python train.py --n_head=5 --positions="rope" --rope_fraction=1.0 --parallel_block=false --optimizer="muon" --weight_decay=0.019 --final_lr_fraction=0.05 --train_tokens=426800000
Each number is 128 + 32 x the weight over its row's rms, rounded and kept within 0 to 255. Layers, rows and columns count from 0. Numbers have three digits each. The size before them is the row's rms in percent of the matrix's.

# layer 2 attention query, 320x320, rms 0.103, rows 0-63, columns 80-159
097:152141089114124114088155138164070096061136066162091142166133116154120065146158132113189118110133114117168092100118125143146082191180114086140144172169114130090183126141106149092090197150153164131121143109153129167114120241077112142127136100
099:134078156125132094186116101063151173180110109090142112086173138121133151146127161135144129164150220097142131152145117128138114130084158124186122097127130129159129149105069131134105115123121172067118143112082135145145107086159133134110119118
094:075169106122186081137153095134164034126073141170149166193149088103041081186143142132104122144107112123184148138143190186044124120137143136146125107124113169130129142181157159133129144166200131095137170104115150111138068141062160130101133136
094:140131217097078094139160103117135130094144078101104135168111138158131090143133159165144120110150116086159059167102111139082119173171155079138140200105162153145096159196109147094109132192141159175137154090147099127168109131089098117087164114
093:122135099142139161119121103111136129115100173054128128139135158163123146093144115162159140078113157128169160120131165162137092111135130166166113025161086132102165144127110123131115066112109163095093091122127089139137197060122106182115157088
083:145116156116146074139124105152139135156137196119144122113102126178106161095175092139086053126136113131140170133119117183097147101078088119173133120088113125157111118094135128168135101122136083142111122150116088093103128079091162153158177179
094:075141112175173122100135131141121126056093119135163153188119127131110097162099200177158150116122131118139104195171173118147134143123136132133087103110099135067119162138158128093103136136154176123171150128167213207100114171114124133105121091
095:095136136162127125134128089142109158098108110059060110100126090166096159130125074143164081155145085111109180128111072189189083168107151074154195085140115124104144169117132134110139115084135087083119135117117108156090163077096126139166173100
084:067139095118156126107136120120089109165134161137126182121140148136117107123126146163164104115165142161144136132134102090124085141134162150181145127115138111093126101136134094119118089161164161187104162059101166134132187162124145137108176106
093:132099084096089167153126134107122156103114139121113082140105153144128174087098121156110114116040115168149167082104139120213076151108123131082160093163183121123097094027107138163159147111062104095159139168122099116089197101114084112083163077
097:141123110153159159089147096113147055176088125145110189099105148159037191153110106155130111151145105165109135044118173064125149144213140131155174094122186175141171119154108122107121157173136186161173155118133178090124118143175125181079151114
092:185136164097113124139115107052097110104111161099081174119180104091106160110113118120155146076112135171150133114107119146113137137200111108144094182116114112111112202153051138147120139142211164130129135145151124137098148143126132122111154150
090:127127198145150151132204165060120139151121139150150155155104127125073153166130133113161131115179151178128117095096169144103165219111145139157103165099171136118176069128128125117123075131189164147162137119146206093179173149122141114143160129
081:143147150105127119191107118134115139036111111125105173165065104088067126107150166117099040124112114108176145109142141078174113161160198066141088124154136138107136119084167152085140112118123117105127103084139133177090092145113129160138160080
098:118144148216164126132104123075090058158126094156159165098126134112060122100126162095122154154099168124129112191149140172140104090134126110141100144150074089183103117116115113095098168109132090134139117125154076085125163053183121186091082164
096:118159181157130101120109188173082174118115171065113146112107162121104156143126168192176065117172136101092117136146085132123117149057170115120089167165129123137136137135181157113118188103158124088138132148126066135139122165075131125081112107
083:070096099141168129115141061181115107102097152118087189169139175157121155192146111127057160122139172151144079110118159198146179150160148141110114068135088170083160157140102123101118126127175218255157154076100103054117116143159149080092149148
107:123145139080150163158160105154113126162141198149136138167100096118105110148125146127112111118137104131135106156154144114152146174135160125164110135075113172154132050131127152147098118129185153169134144107152142147116123188175137136130121110
104:123138171117206119169161167159101092084105140185170162126096150139111190139127155135139148123149132101190131162079114106107097129094136138168134073160125127002163137107114115147080124132205139096114075098153206138147099111093140134082159135
099:154153106142143142136160072194136141127188121152128101127182122112208153173176138148067143156122089129106148088150152175176128146172108147080100107095104085140122186158146152069172175139068125158172163184144128153117138147147131122122155157
103:148093056106088147113170063125120089115076150132071163190140112120150080073108163099151157151109159108105079140144152130118106064139132119118099088139081093116112116118113199121133170163088102184112145055117113149107093129080142150144068140
110:170152138090188136114124072099174143159095088119103149144126179125172153166169123125116173104129146098126172215128051153094145171110151155164123153180146140084135203153080082129130164131209152135091125077082119090123133104082104130091157112
098:112216159104207123124140102160138113079062088042057115125150103146075125120102140145164126101153110119138164133117166106169164150128171104112171087126160132182135120178149103112073180107189112133121170194161144113102151158116114094119184154
107:070102100107093100108107128148106113145104135144081083127093078110089118167152098151131105101124149117182229142147129196153132157105082073086122148129114088163123149167127129140198158117164123119104117175081167092158136106096131134177097132
099:130124133114168170187106155137090181107148157149152167151064172124130155070156167157157145111102131146226151148138139143117119115112141113123132140122033170143080063118167089163102092160128175147111188131123160065072129167128160091075192186
105:079164098118100177091171133120157164133139113160140086103143108187137134213170115111062099152113093070091155182088112139110160144162124091143134066140086142128132101124095134144161121103163118056153123132126136166093166093126126187165124116
103:128078150148132129112132150120069100150154213124117135122154146148095203061108111142134150114147117155127108173085100146130142164134134150077131153171096124107154152140127127163169118108088115186135159074145128146091054105196113166107130065
104:136092146114078065159109113119160140104122153147118075139103117229164097198216109114133123134125166152127140106142139148158139084143193105148119119086093150044127140138148207108129166159129107113125130105121128173177128090071121131137147121
103:120112113131110133164132147073130144147115166090122086111168105159141120115122146094157159142121155148145166118077163098225171126107074069090171148127088129113143129124136083052118117113134120145115142191118130117158107094154141174141189083
103:150102119213187154171093144140183095155114107157105094077145088066154198152169132138136133128081135179092131142167111196143116112135106174087139129158142106129166143108238125073064146095077141140110116133130178118134124133105123079124099113
102:135064138099105112131118103113069149089148090076108130178197194130114149190105104127107135189137192136182158133073104142156110137122069140164113109162119067136100131103120100121148197067127133113121150122096072123173124138083129106164209125
102:149108127079072130149127158158127142097131123172087143099083149095186145142111143071067148154125066118132138180150156108142128147145094154171066136151125125095116160137139079109137120054087118097162102071138058099173175084060086084123107102
101:118131180111147117120158133162129169106121171145105126104147060133072117093084133117095157153082113176141142135151136143205080149075152174114127123114130156155133114098178164067078096115135164166124096138102116103109130123174187171125103080
101:086087107128164090129182140121122190177083193129137169086176090183159092147097149091157078105117155186115166125080130105085102097109120135135052169100081161085141053139116131170142144120136144183184079126167163159138154139134131187144120163
094:124144131140176119084116145091180107150169115134101133068104156142136119164116145066146145173181135105149109136128173127146104127097140117176135107116090206150105080102150109154077117118128126085126115124159104151178110099136131222205174120
107:082126184094122163161096129169125157120172139066122108138080150078132115092125122132096132081101168081149135110140094157144093164139149134076238169162113148118159122139093209123150106148137120112124106151143155107184215123170154121099160143
094:156128110070139115131176143133123139137096122112136191121131161177144104140119116136138130081140121106086172086170126137120120122113102129137136123113106083110142070111099140154169040219152120084105127122127149160057149143139166143125137080
104:077141131150099124140116067108121121064178121181108115135205076126175088109154147068107133136078111080142211068098181116115101140134183109088136168121095111144098156164159087108118159107130153093074089171140099142208175160146125060184190136
100:106136145123178125086126086174129121160057112150103115203091104144146160122102105184085116142085116130114148131091132125104100116164105115117176117080096092119083196147122157166078205104167112085175157150097165135083128151096144100175121137
095:150139151116085150147143088180099138131065123118123104095124103083134150083075117136204161088076147112140188182164158143119135094103126050111107112115110102088129127159143160131116104136115114122153123243134178144133102103109112138129116147
095:166086148124132129088211135109157132074156084072095089140129177142092088073169108150088148123148171179168161131166114101160133113153115124140172123123137118102120108072125078143118089130130139100143176153137114076138088104150154118084132115
097:131193126116130081088126133091148117169196134126112117106094143155130144167073052109149176129159135139179133096194151147094124149073147133134095157078148146117100079102108108138073133129086130114101116081097089141154103088213103169088123063
115:141077126185211152124133148200182070125161140094153098095163121117092108136135087163094166097168108151117153117117100131176114148129140146109165101141143123164151108093138126117132127092110131128156145120120097081075077133195088169140084093
102:094132192104167096127134141089115137149110153138113085093135099070076153088176194126048163144144145111050113108127090122112094148129114119092078109192131046158118127176133134151106160070173086160135159131115155152146143057149164144214126086
097:177080204145118113110176121135132103146102155179122133066075104138125113145113091161186154132148121148116137150168149173068122103142138073088113146179146135131152101091149126105166104167125117149146129151140128151110170199156093146111158130
102:122095107163144146156138142075137107174077072132102118125084097124124117111116138114129131148067105150116115085099152123154076132142126139164171099086039115161093136145143138151114146114167101087106156137049120107146219140121143167157137128
107:164134088104147154164154138158135135076132157074091115120145104093129149060164125123127102135156169109130157154142140088129132085107131118124167072126182065161118170094139104087110104095061155130109142141195089195100116097107107140168167085
099:090146088170088106148090149130111089122084130111146146128146179093084054114172106164109112148146124079139077131178164189171119054072181098145154090088131079079141175076165225153125169131151094155085203145091113187086099131161104155130100134
095:162156119170108171108087070114099153177143076160149086115154113162121048135128119181122153070113141138125139067091194115143124124118129111092101061214121081138131110113167098058183170064134095180129187116102094133097152080148128207117193134
103:128155132121165106162157135138177113085178110163123149088135137138119135102119089172144059108122193167118153121090166112172099091122100146098120100122106132114116089113126098152074098147107147058144109072165124156099137131161107123131097177
103:108069123108135120147117097106115130133146157164087162119124138160141100143141127111115130130165136177111051144103164184102113199110172099186126125123116131095147187062095084183102158107146117165091186125111119119154115108096146163101194117
110:145138100123131126139144182078113160067120076098077092132137101204118094166077188145110126124096143118136148100075126103127141123172163144114088063108142154120124161081133117185140088085149112119147083220135119084086168119126062127135084147
106:057096123118101127096114098116188104084127153120099113084141118116113132138098183149147126157080119078158138145103113130126100173157135117154132177171094112211153148140187108105092123107154155098096172135158116150129100135142091146207112102
105:171097165178174200135180082123109125139104115152102076101119141151141165154069146176125098112144042140124078129140079108120113132172105126137181090093100175150122152108085174141181048101156123061126071111109131110112138099219106144124138131
102:144137102187149130164187089168164152130094112108078130133123108124093040139151078120041154093101145064167097169092048157149082096041160146101149127156162130144108139141142113126158143129196119106088099078092131138114150087085165171217160143
100:104150155173194137133138152104116141111134133110187089112109143107172110103152165164153059154124192122136134131190109142157164128156153170157115159103093174072107120142146072122018092097063107150104117156083131144147074154100059133098115120
103:141132077097148113162131164129153154130079065125134119153084120082114119173154090152108160121142091088134076154178149196095165106094111124126165158142139193121134160150088157143142046128123117115155219141148144167107144136076078160072118120
103:157122178069145122194120167148077157095113184124153087125106132178122169086115182174080176132102126131125116120148162129167135160203133140173134133120119199167132072131133112107141125131098161148120073154105084162166114137136127079126120203
100:099063102103221150154157118075135126149139131056133179106116083178128148123104183135168166098177104141178158156103123111143232157108112170150141133146075178088145074082175099098155129153125123079066099119132145072179097097127095135180148126
103:103125128141096160119114160141143081131121165084092134121098114152131142146130107127120107080137142134059135105171108142104128089173155130097142130146163054102095115084147059143109145065114098056179178146202128178163166019106148111099108144
098:163175122127182148162109128090118127099155130114143116113169168126148152153096127107132089132042187131121116147150067116088174173124130108116165174142083132139117152136150111113139114118048092141142059137089091151132124122182145040131064146
105:150132098104169129178163148190135207166132130123169151142084173118141144109105153130094115168133107186132084202151133108095133117092184143117101148080125058117104130200124065159059126157125078186106131154143138134135083128130138126100139196
102:070085130148124164126104126162110153103124097091148113192116133110058049082157117163115182216084121105167147132146158108109096083091151146128081076121104080082059068097190149120135075150150060145104105158179193166153125151092121097142132084
099:152121173151110130146192137131161152092085090066075146117098128097148076121112126082137112142177119170101147127144135141147111143122169147121092105042130178168150100139093112066151094103180131108130064092135141144150129115117077148156109159
# layer 2 attention key, 320x320, rms 0.102, rows 0-63, columns 80-159
114:118110094134112131120143153143159091134165192135167153161102109189127082150131125115181097119144092148163144067141131162162098138099146126105135105166127139131150129095104119102096160182111074102101141073137189087140047149096138125118094168
092:094167098156135143152089195162100083039115152187090121163166121118078132074127100153233112117156096131138085087135098149184088161225150102181174133117093154051174164134123144144119094199097157133119149130173130199138141168146144138084110126
080:154144079133099163172133137115062133133140142132070157110186165145130117136141192104129126110103115153111123071113098106222056101171079115123096102121128095138113132116129129153237124082145087164099129176092095183107150146121090179048119138
100:115127061112104097184160096122169113107120121162123113123112150139088141160178152118112123140149144145152154125091147158154067103131134137113197094168078108133156154119065173100153156093169089130066103118120208092154083119103130110129150179
094:160131168133128120130092123154118136122109091189141146161112147114104102112130149138175126200120138079106143184149117085105071077144110146135153093084085164170120137123127122114085150129145141112126118171176133114096193188190132050155070141
091:127122116129158114087108156121131115130142126082105156108102168152108202090135131131126122144122129094082113155117146083121152132074160104109093108076121124094150157156096080146076077139143185122196128106121109126114169121146095138098101121
092:111134068104102123102161134107120137121153132142115137131130088168090064124136107108107107105123084145132108111091125114151075117147132131114127090161175129129113160099128166113151156112172119131085114057128154184177073081105149115079132137
088:148154152100108100133123113105096130127096054105130186140171131092143125080124121125092134085120133036093110112119195141088075125145076113170164156144119129096087123133193130119044135133139088141157119193167182145162106146097112164148197145
087:081112165116167142175086112180133111119131177140113090134110072136130116207162085176130124098137144122153128081123104103114123132094171197099090067148114151163095143152144196086104159121151136129109089078139131105159147141144166104178127155
096:130136200147157153172130102161119108155118131101093058116141132152149136118101135134066101132149157101155154105178093081138095151131166168158070132100069164147156121130106093158071093139122172127201125130109084096161168171177156115133128068
099:115183054088106160151143148104123151154114100166171125125109087157172126136176129138139147117094102119132128152112078088152144126113104139127177115150154079166088162122097157074134113116168083157002129144115127136116088082113144105117135172
096:131097126130126137156090156096196130167129125151139131124112140132081132137134098135120148097134146172150080154106076123084140081113135188088098139130113074177100168142126159128091165138105123109117094156116113114106128080091185127161086130
098:125112095130109109132154115100091090098077153158127133151131106110125119134115159112188094103154104145191125122156180121138119158146110112103164157174106088149113118129110130115149136140159084114046145157148133167154114079104130134130125145
076:143095171138116195166113108102185145141088116125133084166162157207144116116163140166082160089136145175143062141113122158099074181155145165134110137187091123101153150137170109121113151100119179090130127098106049198072116126092173130127127142
099:089138139138131135137119136093137155113086152138070157146124142096099104069064139159097164160147081060125078118079161081164118115113127121198103153106146099148120174094136143110159105168133106149053100116141150130116166177118113141116130151
099:169087127175118091142135150123127151186124096139137101167094086140131150107147178167130088142122129172173140151147104135108144131131117114166043070132151126092130157117077153131144083188185142163146136146116115044117171142136215151144131118
109:165143119110092088141151090110128126101157154151107121091153163191107109164084146088129061133101128152150180108137109085130157165099146062127159160120147174172130174086122094067180123078192100121149157085097185123181137147157070085154148081
095:096145059117082113121181135117119159060100118160109175125100082199104123121127104121111133127094119071108098123092131146112180110190132160078149115168145143161165123151125183160202118113160091110107065135171112178120067090093115187152132142
105:134088122069087135154144122098161124176125132122066110123192046167125113114155137150122164105183106166124142096180115111117102085141087120101133161123126113140145125129071144123118166072131090127116130113120165144163167108101092060154135155
103:149136047121182120089104124145130110132122095128090080096171106110103104127148130163176145096129088144084216120119148148088135110141149162115155120150092159147146156105169106154124100100087097112125125138187107150203160177113130100110081167
110:122132146085147100130208091138179125108111104196148092147095107138076108106165095092088139156134139165142176168079121175079158078198139183073182157132121145118096116179192104140172122096141109178123131180187111164144131073111082127097120102
114:142095108132139174167124138102135141125143138195102127118089177077126144096143134210182171171169101172117112152085162132124097078104141138099118130152164099152131179140133141139108167162115095143173104189130142178099117124099163046107093126
101:139119141084111115139131151175086141130052132138144137163178112159104133121157131130055131156062132161164123149109137150102163105084139132145126178091074184170164114105092135208140123130080086153107136082092097124112135105109116159074141148
104:150118152089150147069111171184091133155138100100194105140167150130166099120094126128161185108122153124029152103152124197154107101073178119181142073075131138099189125141143123149093122109117148105142119122155132091131085137159099187120157087
104:168112155168090101150127133125220186115173137061103144162151098211150101127115083134131035083132130081100154080146119156172151218081186166091109124073116104146152161164147079125149105104144142113072144163144114183132134099160070133068145094
096:130145141159112110102134134127090085126173149109137076140185130130095100112058095096119147113130143100134184103106130158119143180116167036144138101137186164129155104182148036160097118083187100175213123122175158096092118110106111120129163106
109:098141159135131054135110118138219159098141087101199070112125142164094123134111096139160109106112161130112061146137133076130120206117141182155132131084090157080066105132169050172106125110147196187116099188098159090145143115122131173229186116
099:116141084099088105132119060086161134141138169167124129087112140117126100151104197175147098118119167134125117141141210143063094160138071124122112117151128131141185135088121204101148122191061161094094059178112152064107157135111154148152144180
093:175123192091089104122150220090120151147126057103158135077084221101097114149151154118153145180073161107109078160149118118082114119116161163148102087088145072163126137122125115123180138165145154143097131171117088121177079106110148127122106130
103:158119149166073145165133163114086149105111144168150175101119129193142113137107162114145199153198070161078095066148151136131058136129134128148092145194175127161150089127078160126117122138160167144138125131103124123146141118147126165159100223
110:092076156135054198108118172088130104091086179188154150093133179104106127115094098078157105120082158111149111096156117175142117168125145114118093111131092152128107089116128033090129104116167110089192150093079177145077128092164053099133138170
100:100178099181132158104130157159157161193109152142120149156127164132086126077128129149143110125126030136114167141143085124097092136142137140137113140156149116158168075231161093136075091054127124054152126081096175139137138098143165110112131117
100:142121119142129130136112111077123133133080080147149097154099127189088172106060090173200158120058133086102172143105113132115084076151112097097097115091085088125078116127082144130104184118120090119098148115102110139082133127107064093153115156
095:145214175238142147119196163150137098125166179161095099091173177129096095107172145115141164117147132150145108193097130179100111109126145135135129162118086157168112162178088140154123130120158108133104159117121094135200144148103191086128135194
105:115122122087122150094140123102148094093103144126159127149127177131118167079142147150145090100113142093111108196197184137111180158121187150134084151136107139147111151165144093148080128135124167143165113184107145156069159130086111132086166091
107:142089162131087075164143135134125194114119131104146116141115140142096116128130106163143118151129106119094102148125153171078029174178160105103149145116110114083158119148111101115125121177075109124098101115147117114122083098134140130123138067
095:131171207102060129129160156132158071127113111172188122143162137101113135181138110065121121105129128108133171177152196123116140116098142173152097135133116087105137178175088157106155123077138122160107058081139193077149181079151130137097101157
105:153089143169129158088151140149111173148137105134123085154134094117161132149150153187103157134101122111120120145132134114097105148136101092139110114181127089106135166119094137127084123144125136156158090120132139146107137126094124157124101173
100:182145121126109127180091131179169160118174115142161156045124145180157153121088080089165210164107078166076082192151143173157102118107134115184092108121138158146093108163211134162157122149160098097139088089116157196138132126144111108147122118
095:091114165078079153081123137143108149150126147140102138162150088174134035087166189127092150056174096121086121129092109099052090114166046107098164087126142091118095155144089139147103143123104118098087110166129096180178126169118167135140190101
101:140129177143134116117095136137133076117179112158147172111130146084166038112115112113099136126165100086053040116157153153140113132160108198111160146090104173107081112170130107139091105096159137124079181105107144212199106097131069125085051170
108:138156123073110110074141126069178168184080139160115138127130135079102098132109196149118138065181122149143147098174128140138161165125128096091183095198177134156133151121110139098195149128158150227083136119126176144099187067144138135156096098
113:103155073112092134147202087139149165164164107145093187129146060080096118126210089139110129082156136066124092161185159138135100062142126175098198154105126110108108153090107117100133116085170129163145124196117093168113104123142146074121116189
105:164082162155136148112136127140118141132108169105157129134147095152200111146138112157145165159128163106103093125106147198135172068103122155130088158102146098110129142130155122124162105123157122146147120172160113144162098159087076111129168023
097:052184186142128175116168127180156138130097117108108098066172130165106133087059147115160080165203175216059122090135100129160136100143123140121136169149122042178188178147108128158095086088144176079053120119138118117092124096163111189133105150
110:156141128129127116108143180121106077132099156101110149106141155180166123161179149186173146169113116144137101174117162143137218170148128140173118120162111111150163124119083109040118114066115184133122119175111091140126116139191131160147171114
102:187120177112132137113069094118106083165129119136121085161120125104116159077135148119109155119116070092174101146099121095105120072163176173047143130177164136108098160127094125150182063088111155156125162156173137120122156160084128161103153145
097:060114122157118136118112081110114116143163180141093198171079099170136149168133149148117103134055134091203100151139193106175099146114119108169135154126140130133165101121194108096116186133100146090130120153114131102092219146134133115134158153
102:129133104108174133154149179122121100150177094157106046059087140076189176099208129113167123151119179178175109141148096120120139173164095107133136122165119146083148116085168153140098142104085117082123145121145226126103122159109111061182130099
107:169155173092114131107140118087181055120129124088173127116114149157117139104134112067203044143137109084120200103113073159116160114139183112138147170085094126154190114084133113102166090127176086129143145163103116162091097133100138144135121115
101:115103134132170157113067188110181121101099112074115087178131125039157199103145197112134129119153195144114138080165113124124156128060136098105155152169131153075089095079146163147091132143100100142080097101116063093168151099123098134178167130
108:120073151112144143141131121153133138200177189094167162117057122076181117115112107162167112133124134114143097139165145125143171130128121178192071137117147143131117152057101120119121073134102144128117138076087170104121179165109137173116110085
102:140131089089141168101053107124134159115079143107110076136085110084146114103098115153148081140161131125120162049113157181152132156111098139145136149145118126166075129107091133150101096163115155133124169201121152116151180152114138076115187056
105:157142092084146096097144100063101120081149103139128146082163140104128097145077121128139100093130139109075105139161146125136167120087166111156134163087174137124120076132153103087135148103140172102129128101133126163171171138117087128156170127
105:155166146147190120115141145108135091126116065132153147131117091132099111105090105047112084125078149131161142161113144135125092179124141102162112153104120140125086080129141135159099140118146087067213075103153137140106162113158133169121191126
101:101138174098110148146214129134127100129161164128090173146150098130094146136107167138137132152123121140121153165106138134112156113142125104146086122125133111167152067101085146151163091110162154152085120100095133148176111177148138099096099124
109:136136110103155159179134101118120102146164124108108173116126182106184019127132097086177142152151155095096138097150132074159108120023132132142111115135172177149117154175145077173147171127106096165096107120120159097120162082077171114087134113
097:166125100111137147144066092114170131160135137169105109110070115130135157138193132096162128119127132143161117040162124134047190140109149129172087118170158198136071137126092142114120121153068101104091119130164123053168086100159059172185101098
093:136139183089155099151123192144128121136169129108164147127120166131157145126111162098188097095172164107150075140148153139109134144065135092149094116163055152114171117074130166123136209130182102125149130085156147117125163136165073135096088104
105:087121122112143110132124142129117105144113118128126171081122193076183161148117139105088151159124139117152151122135085118150133100174128127150098104087120139131159130106124173116124102142128110109099135150111134157128145171035107159112147076
096:162146132191098097129116156121121096161136109154153152103153039100095072089061062142135105101167181105145164098135212113181126133084123146176109140157137138095152107157110118096143129146130198121121142114141073118209198121103097138055153183
107:077124173091128137133119111131135107099127148149068183154133109114103148092099148095169135141144057077109095108170109109117111083149141181050107151124106128101094135161096150083178088125090091120080176101122106178157134118137130120107127181
101:124130168112159115104097040073115103118132150089117130114104126167089118146089087190128122112137193158194153080142116119137103174174121082108106126097148071081195128102118114108160137114084136150178139097119143156067082156135079080132155081
102:170100107121116109160046139064073129117196095137108152089107181156115121138149199094138143120139163132097149184129083115110107164135142124132109191102123149104089113126149142177159190109112136114150099117093158117143126121104118173052067162
# layer 2 attention value, 320x320, rms 0.104, rows 0-22, columns 80-159
104:132145119141150160133130121148072140103178197131042180155071110146137125071129138085111105145165059139078127100112120162184047134103147167133163112162124118141156156109040124104111118162133136189105082088123156133187152083077169108141118183
097:095069087132127117111146140185146131153148152140087165158136115174150136153114124127131141100145202068134128123083188113047164170127041139130123103213133111178117122131171072117201157109095136085128133129108117143108148138121110112043143121
100:116090194109122094075124156145108123193174117095085165099121157117133094138141097155169095138146192148137134123112073098131126044162115145168127144139147139112149079101080117118125124147127071091134127092107145102175117122136124154164109172
102:158132092127086021151178077066140141112134115138105090165164096166124197160124129131139139152083125155095112110081167092188155180079122121093120151146179142103178152108109127117134092123156136117163146172109111122142167170169119119098142088
101:108101114125069146080191173117176082132196132152085135175146117122124109080083167137147103135130141135111160065140117160169210065152088091142096099186110151135112120120182146146137117149108161091161140082132089193130123040144124125086109123
101:113117119119080147142123119125129121087163115150098132177160068147137133085128135091122161167128110068188135073112128071092123082147143144112150122142145150122110114121130158120156163076132127119152113163196130114152125103126138038125122121
101:112090106129197156147133150125094137110093110099173113210079124175175127113103133077095101118139117108147156140171144110139146146119157087133112084139122152086157125092085128189084127219132122124121148160116157170104096104134055143120077145
103:150167121137070051144130058129142065051142129130098109151198107082130101152128081110144115089140129118153194132105140119161126121078098111121174147157125079157176100117086167179131111084102092157089106093137119089155159091082135108117129156
105:117129138130173138134142063156092107164109122103161117108149142175120137141168126088135123123182069107138075115130169187115128152080155208165086101155176155133115133152088150095175125156075175159096104035147174123065160135103148137129068161
104:136152072095130079110156060154160104167157204165134140117135206169084085146159145111111189111110100110128111149161123138169161178160096198037161081120149104108105140137157114102066118135057121104129100146147153168122182114126129146138168139
095:148170126112130094143136182134176156083159185181151088188089175127105072141132139158135103081232141151142123110147113112055139174181104130068111129071110112106153092131089121115124162199130120100141146119142176168169105136184075145135150123
112:176163148171114140149134171203185150138110107060132155104104133128115132127099120140134110075097098156084145075121163127100118194101118101121124088095200108174116109072186117088091147164125089079151164113118162168105158141168136125120125152
099:107111140142122117140187112093108158107107101111149152170131079181164077199093119109103109146176114163155112120180133136150134189083116174112150151156174145154172140161051109116107106164126152131087113172133076102085131161123115122096124056
092:083083134122196134159102172073134164097121119112069105128103135089153144157123101167113145142112144155078104138199158150128161135120118101152098168068102210122082102110207109131102180113094105096126140132074154172067146113199149138149111114
098:113162104102124135137152116153092111111198093114124176133163143180128152154143131142140138141073134164075064105103109172137115123176209205076099093147095063146161101152170163161068123096125106153113102120117135079158109097103161102206098084
100:129117177121117084144124148130109122143112165085125159032095069160092150127065132095127076129115115124159186105108084155163104136082143148108098111162177079147137126060089109118152121186128137065136100175116125138210168106153162120081206146
097:126142137123104189208106080111168117128132169161183124164138133057105178179122122119149127162160130130121154107147153144132156150158139078124102102117146132110142089118128160182092175160148127104107134199098188107174096130170154137077121100
095:110049150126142117148135173120131097083127171149152141145114091160161137167149089186101085143080125158122137070132171156145153157144102169139075169154064090137198127123159073120108142154085110061153089184145120178147132140122110093110193159
092:146092142167181084196137120097188132193125104135106142155091158127112137094130094206133127187143107144109102126122101160152141091134110139067083089133150059096163119103147076125173094144103115097177174158160201161126106061152134167141099128
102:127066127155080035131114152124119170118138164131148122110147084164090155089117130160171132136095100168110187092104118109129158161129146088134074119071096153186137106141077149125141037108157150102093152166081036173113095095212150128120183085
104:093091106127140130181181151120145128128174101127101139199105147063080165104111137079089125095097139125055100127125082203130149099115114133189112179061099126158093140113091156126145125122139098111134134208140108053128039077127141154151174152
097:124148098116134127145144097152167131147162177133150143103081129192121103087139098176136166162143081117153081069098132078163148124146142122117147162156147081130091185144104083168063103096148045103177110118152131160104066111131135118131135114
097:140149144147135129147124152162120101130119098144138171108105123114087096158150080166112126157149112157136138089114121151080129057131100099146148173165184106111066056100155136156113132087144109103139049172191130124139129131151127161129106138
# layer 2 attention output (transposed), 320x320, rms 0.0983, rows 0-21, columns 80-159
103:187144141090098161108122121136114163136159121147111169110097128083125088164157162097072199103178097126096123150082123161145121111143107138064126163184134081151093190135132149134114121080171099166149133160117173109157150133112078129087151136
098:031154105147115124126156101160146130109162120054142132102149128129092137175103123086121147132032159096169135062062172142134181105098089089061123094089149097117134117187143083073071193127130122107080095139117068140126143153175140112137184105
101:180132163087118135140142136105122139135104111194102092187114096091071126150173122094079103124122107166130079127110151102172098132158170127130089136115101135121158117132149148057067128109085167158109146123133149147103086167112092118123117105
096:171115156100083111084154177142133139142152087112107084125082142126140168171170125116165075112122120146112084157089104148018045143125093115142117128145152105083156100091125070106077106149080072088176094076136139121178079066136154093109131144
102:098139120113095166069120118137137095116161108083128158115109108114087150121135121118123182130072138162143123106146179124143083094115115126068128135094113131141211089112181118123112178115163160143094140133166136125083151114059092090130106173
098:178139124114133194123154077088155130111109158124166170186174093106088106165137101156137108086119049109153088094082098078098104105164149093145105178116174183121104100154091112129105173101177113105125103102111156146141127150068118170144121089
097:156098137140087165055135085128116173174150150092107152145126191114126135104110189059119164122175132139141121103177102141172157106092121130127103099158151074108130146090098089136105091086041114123143120145166114160094126073120132125083101145
100:140137119058166100167076137133221124084163115153162177146084153084097096092133112172135099117135120111045104145132146191165140156128125160076131166131166126110121130188132144154108106087075147185164145069135166129111121151132143081089082179
103:108126121085115070090184124157131163180096065122132191186088143129161100127115149120141117128115124140234185142117136085129151160126137138082134088187145173125110114142116125142105072098112132145186129141119143110151122104156148107131116170
100:119152111121108102142146078092124129104118137134179122155131135192111141097141091133100109102110125077133164151121123157068118142122160110142115138145113144136092125121138049091079144135186148137168075145168155109110138148091103119070126086
097:110186094133135077116133110099129106114096105171123150147174144147129134146147143135114122161147035169111082095153140099073104169100118088165151174141153186164124130123172113168156130064110095061131167118106128147083112080096166185127159122
104:140125135140115094131152129189149120115095101079112115110169150157109116079115138118097191135198219144135154124156174241129143108126142168116107140088163113136183120107157103120195182156146097144122142163167078170138125178159156136125133028
099:115103125133166123143095112115113149116128113101099126154145111188118110100051159069115103153081148097154076192080151177091090097090125126123059142151117050096078182164120133108154162095087152116148080059119110123151172104136133127130084133
094:166095108179114108101116127115120136177116135130124093148172097097163161101114150205125122099060180185130133155124118084145053085212145151149168061158164079072184117111168185085154139076053109127143072172104133133094098168094132168149086113
093:122128179124158186118148099151153105153176112147122185093117078132155125158168120106149116172110104090149149085133170115125170104168111175151133111142140118105106117175110051130125147094108113127161141135082142091049107137070145141128130162
098:169137041127102131181126132110156123133100145141055164162078095108143135129145143160096126121102131129099108112196120032155153137121143154081121145156212097091124150102157064157041100097107113158115159146088132154147119066091109107096136114
097:118103109129144171141117156125099089152134192112167110116139082067113172127037130115067109121125156134078131132137110117147120189112143062135147152087156122142119123124136172159174178119134151104135144159185139168168090141181138121130130135
092:099172060189075046151132134113215112100046144132143156194140127140151075152111135182104066113133152170125078116142080098123082140079110084100141134154116101106162133148168087167150111128123161123121145101112138103085087165106151117166164159
093:182113104083118120173156100124112107098082158130159145135087158135180172127120124092137089112161127128111122106160137104098126088041163147183125137162144173114089094095163098135149082138150168112145144134142156113114089114125136117131097098
102:144069134192093158073067101155194128116130110145104054167108132146156132207136192148166084161084166133101131111126165120149180145075078072146133210130101137074142115105136104171135113142134104108117173141061153121140108084117126107145145157
101:137167127095143175138137139153092224163174136178134116091131130161165123157188166082140119184096104112140145151095141105121148120100118086125129133087112117152127126119065170089158139136162114112176081131136121089140108093120107102167147127
096:148139173101116146181154180136078150119168144143134108122043158153154178192156122084108121140140094163123097130134139150094115104152183214180085123123107096135063174107076148160070147128158127106119091116119100065151097139132121199144156134